config.toml
vocab_size = 2048
rope_fraction = 1.0
tie_embeddings = true
init_std_o = 0.0
lr_head = 0.00621
grad_clip = 0.5
warmup_steps = 200
decay_shape = "cos"
steps = 8927
Each number is 500 + 40 x the weight over its row's rms, rounded and kept within 0 to 999. Layers, rows and columns count from 0. Numbers have three digits each. The size before them is the row's rms in percent of the matrix's.

# layer 8 MLP up, 448x160, rms 0.212, rows 379-447, columns 40-79
092:427519571536528563503545484500480458396525539456477509501575510486536599488538486437510533482461496495448484453530475552
101:473554456476499454476512503513490521459482573463500473501463502567542528617532469439501453484510488535532467540492573531
101:455662556528488478435515471500528506454498525489496466503492555552488528528474498474518460452532507516525496506530482476
099:511497452515473493562466508468499464506602481489493456507413503486489454507407513521550479446583604494507448549393508503
106:516507533467439455489478532560444521520423498458494484486433475501543534516466524524485543473496555483489488451486498603
093:499472516459554537459447518534567519438527491434488472546407450509510564474534516514477559454456574443493468479502464532
099:537503515515509436516400534515519562480491439475547476478493465506476515446493442466547491520480483473522527497516508419
099:449492544409566476459512532531415511548491448546534492521479503460479479513491505477506426475454494486532512456559520500
102:446462506450502537482474526471487461491518529565453477571489432544557520452464526482462487539499452440494466500487523543
096:471564436555472579458492451461503506488497455476623556552482462564471488551545519561470563526498518452475444517416505502
108:485481499512502456507491493548482461537498475472409459431472559508504491559469467481457514521479521528448485513525485460
099:422542544575427515462515570509535595450481519541442475507479453490522538492514434531517557485441514539460504454494460555
101:479567447456570534523466497499393508401473575456502499480481551474479523509481488517460493501501628455456479455520515457
103:426538555497488581455445515486470507413552516506511499536527495517563482561514437468419470466545571573532476537478471486
097:520442507485425483501502568530495560519539514558508524453485485542530484536496475501504482603506501546585538476441516483
099:527492485567481463469564566473590506494573509510411484542502431501476517463440482525584486503509477466500461534503541411
096:570459526544466456564453567482465430521504498475521467489548503471509546529502534543531434534484477511533509484502439524
100:521499562451531537528485481518514550479506432489462496537508509500489474534537453477511549462547496535525511463487472523
085:458541480542473462555504485488473487479554540501561485429443480459412483444596545476455559506529470510559532525471510466
100:493457447465487479533512477500429513501462478550488528539485561457562546433517500512513467477484474524474463614533528474
102:531573541457472547494525517497530428537461453510492449466532508509497511540472529469558517528456518443516446504472483441
091:435502542569523453562498588565508547516548480388444508554596518516524536467499464456464488519479500613470431537539499455
107:456468526482509503527529526527527568529534538466567497553390513485449505507531472502436530416536539420513405534563493499
108:412474504549573475520460541438510493473477497385498506488547461476592598499535556557454529512432480489459486516513497439
097:524509538494576554437473537486447522533478481405488496417498517492478504505503508438542523534519514443511475423441530398
105:487493469544476458492500516528562483476502420468535518533539523507466529515432501556525506481506527499484489517454450498
104:557520602532448542487530451514475535532584435520431443501546479474512508495408508479496508492516441421486536474501504496
101:533507529542521458547563419538508505484488573519534499537469547480530532480378550462463426519539458525486540464502536469
090:499469462492479470542419516485524510476476513530479511422481492577477499497463458544426544462573533522411501505480464459
110:513575408529500547506493508518485435470516546585481434519522514541526458459472549529557528476569508507597544464497440530
113:539477471470503533495411490557505470475473521508504414558475544511557516593457432450601456515491468474502447467535519494
097:483489487564436466535435543534492519450530592476517473493502450525517426552501488464482527472489451497515529427560472549
103:527482533487499477500562647490490459520529504554493489476542501482485513551521468523483548507459506538526490440458450515
105:463493545495471509474404544483496425547465446475481505528486516536542470541510527475504542476488456550458496500487592528
095:508486535540504447517571566507504496497490519496520505557484419509462523403500504464558476462474528474473454542449470444
103:548525410544535526515471488507548530481407560541450470504517563517539562502418504504501577515536451499475483517442516470
103:538565572462490571445497444513485570524499541476487435472501518492485532520461479490442522522524521502440556464492472584
098:516535490426572505505469427476550512499519519550484476502507500430571489497506506394468558583460544446511507566491510489
103:495475534532488482444502472531496504607492578515520526506510452510541515523392493455488482488494433428431493471505442468
105:511490538412517434494450519552515518475477541473492516488446485501489472544552495476489496474547529582536463495589523488
104:480523455452523574501493510521525536495530502478469511480443495486529505516491475481441548442502559528506485486544500495
100:517486476458518471514564538548501508441523391562459431516477468504521441444460493506440500469488456469500433460478544478
105:521469500504455497516541499520588451499501565574575474405495548530545506476515456502508534533504519449449491592515488561
095:563463514484477523489496511487542460442412526523476535573425518513479483448543485390425523544471552534530501507506472487
100:519511484449498511559498438481536464491547493410515464465472449536468513563421476525514524526398443586441492573482503518
105:503548543476502499445543472501480549504453412480444497471529504483406484484466503524546524433500574465552474491501487544
090:460468455504534515551512457577486500513508474424568519483500505522495428535586565463494544450539535566454465515566527539
100:516590591477509463506503493519574488488449484514544472572430495500470510547488479529488490402509431497506517500511521594
110:526500483528458548516430534441481460513541503500461610481632467465499534508506475491457530528505465472456520407475441523
094:493452480540519570462543514515493395466556516457511494535442544502464462510494472443526547548429490495469582505482492456
107:517521479470402485449391471450615505513484467461456483485496465539437483529519441445456509495512467462491443509552482434
109:506495458485497479504536501503465494464460497428525532427462481449506416483451517511550511434451518476494510519511455514
107:489585484447455473609449540506560506506470501475507539475503460442513485597460521567508585437546477529566565501459447423
099:531479472506565488536510533515447443424595553500518546533453439460446452481531501489378525470507548485576463517543546548
094:509565500481534414491516440509507499459464458566503471548389432508450479437507529505491513596431545406498434503516485544
114:555491585449436485585449456495448574424487422498513534525451554542523482464546526548519537504497461530490481480492530528
088:491511569445489494463467445486436478506555424510522505546528506551464459554486487550520451452463458420550504484505530514
093:508449550483486504511479540559549511537468560461457505534479481472498501551479494448530533460481459515508496528486499481
106:454475498507485455520430556505478504506490583479547552476571545514499503566565497459529511541512451462436481521525507511
090:453591418527488553518437516474514515479522557550531498512456494527536488510483453533502427447552499490532441486496539471
101:526465530483532431477519513519510486461516519431449458493522457488573575458508575487554497492488468474635517497536542520
095:504548472524419543463467456494520523537508547518514465463553468514434510553519461572458479479477434447473478506485457477
100:529387505607486601479498469441476537536496503473471511575479582565527447464506481515549538474479519521547544482482533552
103:495491456472496445573489516402489559427460506510532563455474512581467466541449515423463476536547480486453514458530472539
095:525511585460542478517531446496475565542468528478521444475462474503563466461426548571523522532456460485505474504454547504
113:503491480582466505469506501575533499500523485478541521414549423548550554469466540585468534427429510564528458457451556497
104:559482567526485482367460465509499490430563601490460528527567496560525505478463496548546508482531517469528448516472533511
104:505499507459535479437502409529506544555551509439495493483492497569440458497421484477482471536553518497526500496503475511
105:554507556417570459474515462510519417529493502510463418422548493453491525565511448541508506465519499483455473538497464531
# layer 8 MLP down (transposed), 448x160, rms 0.117, rows 379-447, columns 40-79
099:560482464471524489564467423519502499495522459529446527486436466469490522555523478559506453485578512487569457556502377508
105:469560550494479556489515545471538485568493493457500479493522445511483453582474518520485490451535529550534500527557520470
101:471494438453514507454535491512489513529506549508526515445551455519482504521540469542397515518523504514514489478478416418
101:471478478480440484420430499477466472544473518477583521604498560541460508477555464474469508488519429517431484564522494457
106:545524434490442478456471564506543548554446535516548522536444483458487508454488506449603437530503410473492442468521540493
097:512505523495520433468526531408526530455553520522537437501597453508546508521426517497570457541501496490500521533462494499
097:575498503521478514501505488447459390478525520573510442543553501480496507542515447536589488539562504533564486526481500526
098:494458428458522505443450411505534526517503520485528553456462518530512545574589491472531476479565454459423495476407460525
101:525470539534510459495476507480610488569519492491545479556470548466470538500512493468511511544578491436462557529484531512
094:493468477561535457557590482525547474479479548480513485534493477527440511480517508502476473499530538484516500517572478566
106:501455471475550461524533480462485459491493497568502541483488500428546524570508417519474504471485482525582522506504473523
094:495472476495535516509506458480480440481505489432536446441516517543488520564537543523581543543501503432505482571475581476
101:522454468534522560555560513511562442471489508510502525482478508547545506589469454456521441470497549506471516543456505501
104:575560513486482421485396486453545516479590516459509546464566520505564520501549590435544530535456490415451518564502500504
106:462478520523570490537583486508558472512426524570461415550479538522502499479551496512562502441482472458541509492533438546
100:501536538506535567539529463494407500542511552514502542519477473550449510493513509429510613561519448525467508500533473520
097:532496491514496518508445474480499465456497487503512554485533591444486543548477403482509508534516499576511542527560531535
103:470517544476565472497572577482609535545468493445499558480503530458544441541472492478483466433493525531480486501471485460
092:502480533495520518480510466550535495555537481520515532573437556541424560482445463491539493540601540546462448562500475509
099:497511457520522559456489470546577496515439498537481521444494549466479434562476515483554548488443481557517556442468528507
110:499497496491496545520498508552521489463579484535449512554576517486454486464539494486476497473475457516464522453445525596
092:412534457530508481446455481472473556448522487567520497503530474457521537577558526440434461559542477502488516431508497533
107:523553576513449469515567483497476466460519473486501513491433517510530527580468531495591486540439554415512497616490463528
107:488513463492430508448414465463519511479495480522494535486465541396592493498519473462491573508457489508561513458572528504
092:532535548540478417548536497458536518477549503513431501545508496516471483423508483561440528498490508577526473510570498557
105:466519515503544521430472491493558494489495500486531588435501475498533503525517476476520479455524439469528486525485442455
104:510507426482458507484469484439549500457487485575458544533508452503456472605448499459490423492568504554544548382507456559
099:446528461564506533527580486579513491504549570478531473398516493485525524556516482542512504500487509532542551446512529505
090:487483580515514503496599504558455486493489507563515449534486477492508508524511495519555488499427501425594511417447499499
111:548515598505474509479494469449482512523537462452521482446450558462502386485541488480498485506529448556464549427523513515
098:544532512503476501516485583487466483559469514499540551482512449495531489554529541532511489547529485571472480535546448542
094:461521482472524452479519464517471503484471438466504516538509538519528547530451535522541497448509532469493444556481441465
101:484525455425451565463517509523491470501451467540487424461472521422538504443525476474438457537487582479496516476467520614
104:530445544462478448488474474457484501482556462488475472482486520446465502586478485511450534504491508486476510480454537461
094:488521516416432489391509463402469467433515545495463495511518517535516500581502523523465451514487477457548545426551448479
098:462508530523538468480494519548531430524477501535505470489556479501529506484499479480443473443457532484464495466508533588
098:467524394562564522588478498447488516468560474471436443492449551508509461524548506494476437456521511535447464469525495513
098:489500458475523554478470514453564495553511522505485489498549478466608521462495508476493469535435542454487469591493519456
098:516475481543499567443475546485553534480485513451507551503546585568538485530465492589463534526485539452539497506507483567
103:472595512463519473485467495458435523528505495502469459537533488487485491418523523485462466446522553573463484544502517543
105:471505473463421563503522449543482495488547426524520444488460472443447485485512516591471506498513533487519431488584484417
095:545540477506447441548464464417547492467452521395520550475494517391473505408490553445481499594524461499467543480545459460
104:482534486541472500492490507450477547445550461478486539500480501563414495453499523542501532512552438502520478513498478503
095:486518524532495581498515493585493512481552576528465522539496494517443567570489479560502440457474483489401480464500505464
098:527535580500432540473503496456482508495531569445592513484480461446465555511563505505486440502501544526508501588470435469
101:504491523421438502486532493491488435456474491482534511433512522526434491485474462429450526483485579478512466453515510578
096:484454517486506540441540530429438531520487514559451473590568512463525558500503500518483540501490501466476500514487436532
104:514481491527489513452524456471486568553505574485528501576465452463524514454478537497533505502532518600530467443522497480
106:501485488486467567510517572536492480466388549466554407565497428495479485532525450479487526507456474527550489537499498480
099:429531502499541487488454468488553557461567455515474566576501486465468496484528481441528502475514497501518611475546461504
111:460496465543541516532572511532502466466528488515547457549485467521573492496509514489548511540463400474564491509545492493
108:505494496509512503459492493528557516537507500533550521510498472491461485539512469491417477494546533514497549549540473558
105:425479447503489483446393522518539480527442526514482501496446446486539525504482537466496517583481510531475523493516469503
090:437511538440439479490526504482408558531452459453512503546416528509509504511506479519584512480536460491445548535446512414
092:512514488605552478480470511502541432507454574523494498501546494479500455469559485510477450477542522548488436460527511520
110:458513551466459538465515509461482523474571490437531508477556471461509488493504485512431507497455536468531507522435545532
093:518540468443569509459489520488506483522469517523487591504515436424512520512521542555425572522505493504517492535478507510
094:490477514512400516503411457538541476554572488513446501500587501496500564437493509500517525515448436460462506528492529535
097:502595502511483480522415526531482472487487549473509460480422477526424432495511489517523492433463483537511498458475504450
092:566399491500496439449518462501445501511492501523453548461510518515515485516515519560560476523468497491540534511457472521
106:442506564572494523507550544518463480453486478502463538468472478522491456578484505437523459510458488512475505482356564520
089:430487493511535430525441456496467468480493497440453487574452544440599472490508451403562513509467483442522517525507522496
104:462531434518435468503546499472466516504460448418571536523473511431353518520550502486471445496521479521540519553483570480
105:536540507422491546537495471507562539526446553535480457462508528496487515489532528547468462568497546482428477530514438431
096:515470462484489493501483527585482423520474523494529482515508499462436497445560482455502434510587474510493520468449490481
102:462477426521480498511521538519527491503491474557490463520454485523489503488497511458543489526531526464565529487490464464
104:522494490507496533491377583548491480428508517424593503516474511449492514490555566535536470444463458467476514542468454591
102:481552516419530502555451411500541442510492531473583511521538504510537452528478523563494530448494460500556552536508511466
102:421537513457526528532496435440464505450514467466515461494516558509497516475462491481477490528579512431543574552568489512
# layer 8 MLP gate, 448x160, rms 0.199, rows 380-447, columns 40-79
103:527459457542475480467478527490532447565498466487537469468478544427499485538471545562524481516559536507529494529474472513
101:497574520460546449490517514545470476508559472485479449534508503540525565526461517530547503475424497512504502525561530507
096:491521535474488582473490476458438470556501450444472497531517514545497501553526525636539495456455518580588498495499509415
100:568504405484519409523562521527479479577485450514528541523503504514510459488391529552449487493499427477547506527489521477
094:525472498588514509520538536491481522551514429514511385447415546528488432489530555439457508580485500481499526542503429517
102:533575524509506488461458519530501488515495492505441527491522494530470420575507493439471443483489528552478452435429501465
100:523480531476495526461535502593516482470540475472462462489568463492495528476488533555506568496502425511489420492462501535
105:477448502579498507488584544534451510485463435555471509493526439525534520535500492448445597477531602461485409482484532481
098:495595519455501525460454465526518547479497439464530478566469520493540534534474445487486473489503497468496482426445533536
106:456541531542505530574480501485563482446462548496532537530519485519487467539512492523571471509564494568426448523557488530
104:531588516592508547500511445463481404481456500520473536482507513411469521494442549525510413449528496462504470542519502500
103:533499466527533491480504507443485479491443504498539609473457528491559409503568505462485562404498503546495556640434495575
103:486487481490508523506510496511512484523480468499490567520488407512461546490557439447529455402505587499533506471507527535
100:520494543480455547475519491535453406529497511473477486446506458494450419412473534540586522494449536505598469485548431566
100:482515402529495505360422519493513493489491569494491521480510489419514487469472537538482503415478590514526523458499529417
099:557479521510537479443526541445527574459520485540487543476456585458454484482510430512453478483512479528522487460462506598
103:486516462476466509488555503471573516488566478412546473533499461526519465502459484561507534588536517496474598540528445515
096:539475425463484528508477482464496457514560589477494546455461497539503465462488537477482525431528417384561485502541537532
092:529460428477450513498522465510455438549497471565499450471412453529527475464587474532412517485527459466464482482564482531
110:482557575449505478473546477544482485508506530558519538526526573453536497505514541495557423450453519439510518486525523524
100:465524430481563488495537484525506459478450491511488489528507576535525507491496539532453496539495468492466501532474499454
100:464528466549420530510454529479493495495448482473483489498532540552514507536524562603518492463538432530440449498491487487
106:478556463463488512473516510554583465500509531437535528455526463524402519472518541485490481450455526441556508507415529497
104:425438525511463509531527483458499463554524480536495537589431481477487530487544514408465500434512516484507449529502477482
098:492519468491543497497469576439547478451567517504476462443509523398557411481482538389484453503478494563492518466498487480
102:461521456471489505533505588455555475532533472488487518544487498486525574511467546436437507473494446494471458474441536463
107:550481519509558501460584488480500492492501578528393548432487522563506578491466499386466517434508546557465538498483527583
080:524480522573528470541503447534494498443471533544509566462536482550514461458445508519521518508521497470465487456507481496
105:443511467576502485490543446414488543492484517519565503458493522471465485452452515487440519528526488490458475522419394549
107:537495509548485466474506491489525532466509545483491535517462552501529535484494531525493504538462547511532497504516453481
098:532453504535523388475519509477497487531505458524536418458538489541569554455509511406559471438512528410464494477513565476
098:543547570473479459557377525576503501493549473446495534503504497516508505494497576515505473535514499518568446532458508467
107:464443521552482440509523538561481524517501504544555521492443495511459519545463479485499495538516455450445421477494515460
088:581421563534480532478475452494514418514523582529495536495493562479514513484543493502560434518472423522513542549538490503
099:523523468512532535520473490541607472496471560568507496495504490436506524519522533514423484466544516503457504472508520539
101:471551445553442490540482556469511479457423466508522496452532445493497548458533465511536452427520541513463453508521486460
103:415523555479542468531518546452461499512489533490550459445494518482560436521435537516489418498547541461502576496587451518
102:464556450518531486549554479457456522536476395456546500504459489507479494439516507513505484449484465573515514537553503511
103:560430474495533527507461438475470444525449523504413490529473461532437556467477418488506442519507551530564558523470563502
107:498530432460507548529514516529523432524526450503531594404434459528526537498554511522403513458455536468530436464530503431
090:411450504503538475482497451513480515506502507476491501517473466493487506462422541466530469502444507504451527474454495538
097:451484482485542460410485549489438567506501476568489482556450501556554469519581528439496502528518427523564547554480481456
098:583493492479481503467498482465473476476582500456439559565456483521509541497525532511559515476462532512403473486487527496
099:494490449438566476505475509436442504622522527515504485449504495492505532532526600484551507524479519567503484514486450514
106:536408507477522432552531460523522534568452501457507506457462529523534478487479422541528455548473548470576456462479476485
096:504509526511464486498561555538504522492552496487435451470467464482521451534535493509463490558513445476498478546438555560
101:513558496454577557605480384466469442575501501560507513515490433533564477487520474451508504492515473520409465488528513480
096:495465439465448543482432538461442451535522447474514568494531439428529542504513451444506479517532519493540506505475516566
099:502526509499489519431515533479576477512468534468512515508474408541463436493494484538423536542479474557545467573510512482
109:449506499475545439518461472545483513558512449507500411514519415488565532435450462577523526527484529484450466549495451516
108:466508492474563529525520495461542477465500536464492543484506491504465426464517488511430474517539532495536499485474483491
104:536548455402494488531485471564509453454494510439529501482390483538480490478411489495490549511428509510522565502537550433
095:427504540552551554521510510440580556581495429536495521436520512527560509556491540491444444575447454479473493546486490511
094:541522481570495612520465501482446522509471548474471522546485552505482529479532500543472446508447467500451559545589442485
107:484550492495452503515519507519520592631525466426491524537503537531472515517466506508595459488513434475492427537553490496
101:498568533509492495502464473465487538453555519497492561530468544499510559526502511495552495484459552398465514520540466547
100:443552437486552540563550474472412517481505475447476467491480502545500463450533462573466497469484489500536438495548504544
102:575435472489566462501466509552516495477505493578463464513483514426535493483482522476438451457483476536529464482511495475
097:399511472519445524512495456476546499471501543488591498590469491452507523509556509441532550496506512505445467560491556515
104:457596481502558470515488508520525488511518475513477411439444526469508507519480492523462587463470517469507486474515595478
097:534458489445443498504502450494524515461510478459511587563514536548387486449520572517458541504529482487499465527464431489
103:477492489477485486530564557508482460579512470513408508529503430531444492452563536504539494486498568568562489458469489522
099:459482457501488510478511488565496493484444528476494546515491479507492540501536505521534478463472529470481504384408484487
094:509482518487529504493422501522443475429474467518593520516511512519510505486541491545530560509457513486494469455464536555
099:487493511525465546449506498558472473512571480447549484473550503572486520492472573551456483488418504477561424481508541466
103:494635515479425466489475538580494536602515491459563445414532529495455510448493571498513550465523443463527493582442462576
102:564507530522490555541500493529568511532437543531479475502468478482515512495515519532455456492549592550539502611516408431
103:460562479505461565596509468557507547442408507540527513531471427546458522390524473452390442561555546539454517517513482559